Part of a small language model's weights: biases on query, key and value, learned residual scales.
Each number is 128 + 24 x the weight over its row's rms, rounded and kept within 0 to 255. Layers, rows and columns count from 0. The size above them is the row's rms in percent of the matrix's.

# layer 5 MLP down (transposed), 768x160, rms 0.0803, rows 11-30, columns 80-159
size [ 95 102 105 101  97 109 103 108  97  88 105 103 101 104 100 101 106 100  96 104]
[[149 122 158 171  75 167 117 137 140 110 132 148 141 141 123 153 172 140 117 100 146  88 131 129 107 116 102 162  83 133 102 133 147 114 135 135 104 126 116 124 126  78  79 120 147 148 129  99 129 115 133 102  87  82 154 124 102 141 135 149 127 169 175  99 113 135 128 138 177 109 113 104 132 119 107 163 146 146 124 160]
 [151 126 151 123 150 135 100 112 136  88 127 141 112 108 122 183 143 153 107 163 175 104 105 141  70 137 110 171 143 124 106  96 113 135 106 146 137 126 116  71 135 146 142 149 114 102  99 105 160 133 129 103 107 118 127 133 114 143 120 156 129 135 151 107 135 123 124 157 145 145 155 156 144 146 150 137 123 147 127 120]
 [145 118 155 162 156 128 119 140 138 121 114 125 104 141  99 156 131 131 136 108 110 166 125 128 108 136 136 162 135 137 101  98 105 107  85 122 112 138 151 153 157 161  98 139 116 151 164 159 153 148 107 130 146 117 131 153 167 155 158 127 147 119  99 141 163 136 150 120  92 123 101 133 128 137 119 105 106 173 171 106]
 [158 126 117 110 102 116 109 123  93 111 135  76 138 144 171 152 117 106 123 118 150 116 154 178 140 177 124 137 134 164 154 138  96 160 126 105 178 125  98 129 113 133 148 156 137 140 156 171  98 132 136 117 132 108 118 144 117 137 127 139 114 128 117 134 173 147 120 142 126 106 143 166 150 151  75  99 131 154 128 131]
 [173 136 177  76 106 167 105  94 133 123  85 104 109 138 115  82 137 104 125 168 113 132 128 151 133 118 121 112 153 128 148 169 103 125  99 124 108  90 162 103 139 142 143  77 175 151 177 132  96  84 147 166  94 149 119 141 109 146 136 120 158 138 113 104 100  63 103 119 109 177 160  89 116 151  85 151 137 106 144 110]
 [114 136 156 144 144 144 155 132 123 114 113 122 106 130 118 142  81 134 135 137 121 160 141 162 130 134 120 110 114  48 102 108 130 133 136 135 147 130 131 132 141 145 125 135 105 140  81 173 133  83 133 161 108 139 147 139 161  59 121 132 150 137 168  39 130 158 102 113 124 151  93 115 116 113 173 136 141  92 174 156]
 [125 126 113 131 130  66 143 138  99 126 135 149  71 155 154 129 138 106 117 107 185 141 130 150 124 165 183 153 138 117 149 167 132 138 127 149 156 167 102 105 120 115 140 105 158 169 140 140  83 159 110 120 105 148 119 114  67 106 146 123 136 112 110 120  91 140 119 131  99 151 136  87 117 130 136  96 101 104 133 126]
 [103 126 121  94 128 143 113  93 117 145 106  77 132 125 125 137 166 107 137 118 133 154 124 116 184 138 101 107 119 143 153 162 149 154 127 134 145 165 125 133 179 122 106 157 112 120 110 167 131 103 107  58 158 125 133 138 129 118 142 123 126 116 134 166 116  85 107 152  70 119 116 123 155 126  59 149 109 119  88  91]
 [109 117 125 120 126 140 128 123 173 127 118  91 118 104 137 136 156 155 148  97 154 184 160 155 112 112 152 103 154 120 140 135 186 109 108 126  75 131 102 139  97 125 156 124 153 150 123 165 141 132 140 127 129  97 153 165 106 104 155 164 131 137 144 140 125 142 107 129 106 108 148 146 127 113  71 160 123  98 132 130]
 [107 130 118 107 141 162 143  64 126  90 148 112 136 101 113 134 174 134 135 135 167 104 153 136 128 198 164 106 169 145 146 137 143 120 163 111 174 175 110 130  99 153 105 120 163 134  95 145 132 149 110 126 113 112 129 114 106 115  98  99 102 124  98 128  91 124 108 151 166 104 144 113 127 126 141 157  94 165 131  96]
 [141 113 121 162  79 136 156 131 131 137 144 115 161 113 137 126 131  94 159 193 145 137 109 132 141 171 133 165 131 118 188 137 155  90 119 125 137 169 130 109 150  94 171 140 124 104 114 136 124 116 145 110 117 112  69 123 178 158 119 111 128 127 134 192 127 161 131 153 140 120 126 155 149 118 123 114 136  76 138 138]
 [138 144 149  78 154 110 140 130 121  97 156 124  93 167 120 122 148  99 122 138 170 139 124 146 151 140 115 109 128 157 133 114 108 125 165  97 119 119 120  89 128 123 153 117 156 121 140  74 195 138 131 115  72 105 101 147 110 110 112  87 143 151 151  93 119 101 115 134  54 100 163 184  82  82 120  82 118 174 118 140]
 [134 153 142 127 158 155 102 162 153 122 128 117  60 105 151 119 143 152  88 116  98 117 138 163 139 117 144 148 149 130 158 130 145 161 151 157 121 134 148 149 140 112 129 114 135 136 128 112 133  88 117 189 140 142 138 156  81  98 156 111 173 126 126 128 123 152 108 198 130 151  93 133  71 125  66 146  73 158 149 144]
 [114 128 121 119 129 143 145 137 121 135 114 160  97 127 107 106 126  93 107 144  90 110 136 130 162 152 106 113 103 134 158 110  92 131 117 134 144  84 141 130 132 107 119 188 147 111 139 122 108 121 117 140 110 120  81 141  97 197 131 107 157 108 116 140 164  68 150 120 121 116 143 130 138 150  69 115 147  93 117 134]
 [131 128 120 117 102  83 104 131 103 125 111 162 119 140 117 137  97  96 137 130 131 148 116 145 127  73 175 132  89 118 134 111 135 145 156  70 136  93 145 102 149 116  89 107 132 135 150 156 116 106 161 130 123 112  90 138  85 144 122 155 151 123 152 152 139  82 114 137 110 119 191 127  56 141 142 130 128 189 148 121]
 [120 139 141 134 132 146 183 106 117 158 144 123 106 143 128 193 141 144  94 127 135 109 124 116 129 130  86 134 122  71 129 117  93 135 144 112 141 152  96 139 141 145  67  79 103  71 143 128 144 116 131  77  85 102 103  87 175 143 121  89 150 117 157 115 132 145 157 108 141 103 144 129 167 148 121 187 115 153 122 142]
 [146 135 117 100 123 144 126 159 154 123 151 111 127 155 131 149 135 132 102 152 195 104 123 156 105 143  95 158 118 130 135  90 133 133 147 128  94 159 143 126 180 121 150 141 131 135 122  97 123 136  99 139 174 139 166 146 142 133 166 133 128 127 142 133 141 108 131 152 119 146  83 124 152 126 120 109 121 135 150  73]
 [ 82 107 119 131 117 149 115 172 122 166 123  97 132 139 127 132 136 162 111 150 138 135 130 175 122 117 146 162 123 125 159 132 147 108 146  91 100 154 174 123 153  86 103 158 122  97 140 133 115  99 150 145 160 126 119 177  80 109 108 173 109  79  92 131 135 177 127 125 138 150 141 166 128 108 128 133 107 151 133 147]
 [136  87 115 134 103 145 152 160 115 140  77 117 134  87 130 126 112 124 102 156 133 116 142 122 141 116 195 118 149 154 104 102 142 141 101 120 124 176 109 106 178 156 166  99 133 109  90  69 168 142 198 113 151 143 108 147 162 112 125 174  99 138 108 118 137 135 131 127 167 131 144 135 174 157 142 140 174 126 156 125]
 [117 100  99 113 117 110 136 158 136 123 148 119 147 143 105 132 124 132 152 129 164 106 138 116 158 157 125 159 140 133 112 134 144 145 150 103 115 100  82 136 137 130 126 124 119 130 109 137 104 131 159 123 141 111 131 150 142 107  65 152 137 149 150  85 132 101 199 162 117 137 170 112 131 124  97 144  86 171 103 139]]
# layer 5 MLP up, 768x160, rms 0.0997, rows 12-31, columns 80-159
size [107 111 106  93 114 107 105 102  87 107 105 106 102  97  98 102  98  95 102 101]
[[128 135 133 107 101 114 171 118 121 133 121 138 168 175 150 165 127 141 129 160 130 151 124  85 114 143 111 132 152 149 118 118 111 175 151 106 104 131 109 154 130 172 105  87  99 103 126 104 114 118 119 104 165 135 120  97 128 128 107 130 126 108 140 124 121 153 133 162 140 125 113 129 166 131 182  84 126 130 166 138]
 [165 152 159 101  86 136 133 107 129 153 126 132 122 145 153  97 140 116 117 121 120 151 125 151 122  75 114  87 123  85 180 120 117 130 133 115 129 160 109 154 115 143 152 161 143 133 120 144 117 127 123 153 136 131 103 139 115 153 118 154  79 136 135 140 103 112 134 133 127 153 161 147 152 132 149  98 137 133  87 120]
 [163 118 153  95 131 146 126 137 175 114 148 176 153  86 115 114  94 115 123 165 172  96 169 113 115  98 134 168 149 121 114 151 145 136 173 121 122 139  89 114 142 125 125 162 102 121 118 119 137 106 143 132  86 158 120 105 150  63 120 151 159 181  87 168 105 105 117 128 111 172 100 164 153 134 111 110 116 143 117 173]
 [166 125  98 124 126 116 111 127 125 140 140 147 143 111 129 134 155 111 107 125 160 137 117 127 142 162 165 111 102 165 143 141 116 137 117 176 112 131  99 106 175 139 119  96 101 124 122 109 124 149  91 123 154 134 101 138  91 127 126 166 150 118  92 105  91  82 137 128 169 107 144 140 160 146 153 121 102 140  93 161]
 [112 165 116 113 114  88 142 148  95 122 101 158 139 102 137  81 138 130 119 117 146 138 115 132 118 164 153 132 108  98 112 136 117 140 128 123 113  93 138 112 140 160 103 136 136 133  97 129 140 123 108 132  80 147 146 108 133  90  88 118 172 118 153 101 101 142 117 158 131 179 126 122 166 138 175 156 129 165 135 144]
 [121 136 146 127 146 124 125 141 114 121 154 115 158 168  61 123  95 196 110  91 139 114 102  79 122 166 148 125 130 119 114 110  93 127 145 139  64 140 124 168 124 141 159 165  97 114 153 115 114 130 105 132 125 134  95 120 184 100 124 135  92 102 111 163 135 105 177 129 140 114 142 100 113 102 104 112  91 121 133  98]
 [146 166 125 133 147 185 139 140 139 176 126 109 153 141  86 162 101 164 154 159 124  98 169 126 140 129 115  95  80  98 138  83 134 153  93 125 101 161 139 162 167 138 108  86 140  72 114 151 141 147 110 133 140 113 113 153 100 122 115 146 158  94 168 101 117 179 175 148 157 113 147 136 134  96 141  93 101 151 149 124]
 [125 145 118  92 106 123 162 177 139  94 168 120 148 111  91 112 125 136 150 131 145 124 139 172  84 149 113 132 139 106  48 104  94 144 123 147 119 148 157 142 117 179  97 140 116 154 135  99  95 117 126 172 158 150 119 151 130 113 135 105 160 131 145 126  95 126 144 104 130 139 102 147 127  96 148 130  99 126 115 113]
 [116 141 124  89 124 129 158 138 102 122  91 148  80 130 118  72 136 129 107 170 144 156 101 113 132 126 136 151 112 121 126 150 101 103 118 141 141 131 115 112 128 149 145 151 109  55 117 150 134 121 135 101  85 141 140 118 143 134 117 130 111  96 116 114 146 128  71 169 178 131 142 142 114 140 150 165 103 155 134 138]
 [104 118 106  97  73 103  78 138  99  98  98 133 113 112 115 133 133 128 147 107 104 128 136 125  87 142 134 121  91 132 148 144 159 136 111 140 161 103  91 119 131 149  89 121 104  83 121 116 132 162 122  93  91 158 163  78  92 140  81 121 108 154 122  60 138 101 153  86 114 140 126 167 117 120 144  80 109 168  97 123]
 [111 114 140 137 144 162 128 144 124  93 124 162 155 144 156 149 120 156 126 141 114 123 154 115 131 161 144 114  74 151 124  75  75  85 104 128 105 126 126 163 130 116 166 147  44 144 149 124  97 112 124 123 142 141 120 115 134 142 123 111 104 141 108 141 114 121 108 124 164 125 159 100 113 126 127 151 129 103 120 113]
 [ 83 134 173 163 114 133 114 141 112 129 151 167 116 124 117 134 128 171 142  84 117 152 161 108  97  79 140 181 140 122 142 141 116 149 163  90 133  97 122 138 164 121 109 106 164 165 131 109  84 140 115 128 127 129 144 164 158 157 119 116 138 110 149 131 167 133  98 142 121 131 164 134 125 126 100 160  91 113 121  86]
 [144  97 143 166 139 163 131 110 160  90 120 131 149 114 129 152 140 104  99 160 167 108 138 127 134 123 167 120 160 121 134 126 108 145 115 123  82 121 125 132 135 126  83 101 120 135 120 136 148 136 165 158 126 135 122 132 137 162  84 133 118 110 116 141 103  91 154 145 104 117 121 146 143  82  92 113 169 128  89 121]
 [124 134 103 125 108  93 125 185 119 119 179 156 142 143 143 142 143 146 117 101 130 137 114 154  99 113 119 126 128 107 101  69 123 165 120 142 130 140 117 148 171 107 111  73 137  82 134 155 106  67 141 125  88 118 110 160 129 151 126 169 194 134 115 116 115 135 147 150 133 116 110 165  97 151 111 128 160 155 149 124]
 [120  81 137 166 126 104 150 161  92 111 144 135 121 153 132 147 160 130  87  94  80 133 151 147 113 151 111 178  77 163 124 148  97 128  60 142 151 132 108  95 127 121 148 122 100 169 116 138  96 147 118 172  98 155 150  99 121 112 135 171 123 124 115 118 135 121 137 117 133 120 127 160  87 172 142  87 135 119 111 151]
 [163 125 132 146 143 148 158  86 121  91  65 151 120 131 167 122 152 105 150  95 148 154  84 157 115 129 127  88 108 121 147 153 110 139 149 120  92 150 117 136 135 140 124 131 145 134 146  74 136 102 117 167 146 113 125 158 133 140 167 107 157 158 120 122 120 163 135 158 128 158 123 132 123  97 176 131 127 122  65 164]
 [119 142 118 109 107 165 161 130 127 127 131 118 114 151 108 113 120 135 125 142 106 114  74 116 136 141 108 169 128 175 147 140 108 124 135 154 180  85 115 115  96 153 180 151 147 145 151 133 124 157 135 104 130 127 107 148  87 134 103 173 164 121 139 117 143 144 139 125 161 119 101 125 144 141 106 113  80 133 120 121]
 [105  74 127 115  92 118 160 144 152  90 127  95 177  99 127 154 148 161 122 131 156 162 116 115 105 171 145 121 151 119 117 142 110 119 170 129  97 112 135 112 109 161  79 114 132 131 116 138 173 139 140 140  99 163 150 140 210 120 146 132 103 126  97 114 115 140 114 158 111 118  81  92 125 126 161 156 111 110 153 137]
 [122 153 110 101 134  89 156 141  98 103  72 129 112 122 113 115 136 137  83 137 159 106 150 124 128  87 105 122 119  91 123 114 158 146 126 157 107 113  81 118 124 138 127 101 141 110 153 115 185  68  91  97  89 117 154 154 114 163 105 110 121 115 137 128 140 100 132 142 115 133 164 108 114 158 113 139 121 135 134 109]
 [139  97 108 152 122 124 101 148 122 133 124 106 108 145 154 132 141 157 116 112 157 184 102 130 112 129 114 155 118 131 159  89 106 113  93 149 152 117 125 140 104 155 131 127  74 125  99 140 133 133 125 167 128 113  68 126 123 120 124 151 115 127 151 116  94 139  84 171 131  95 137 123  85 160 122 125 122 117 157 169]]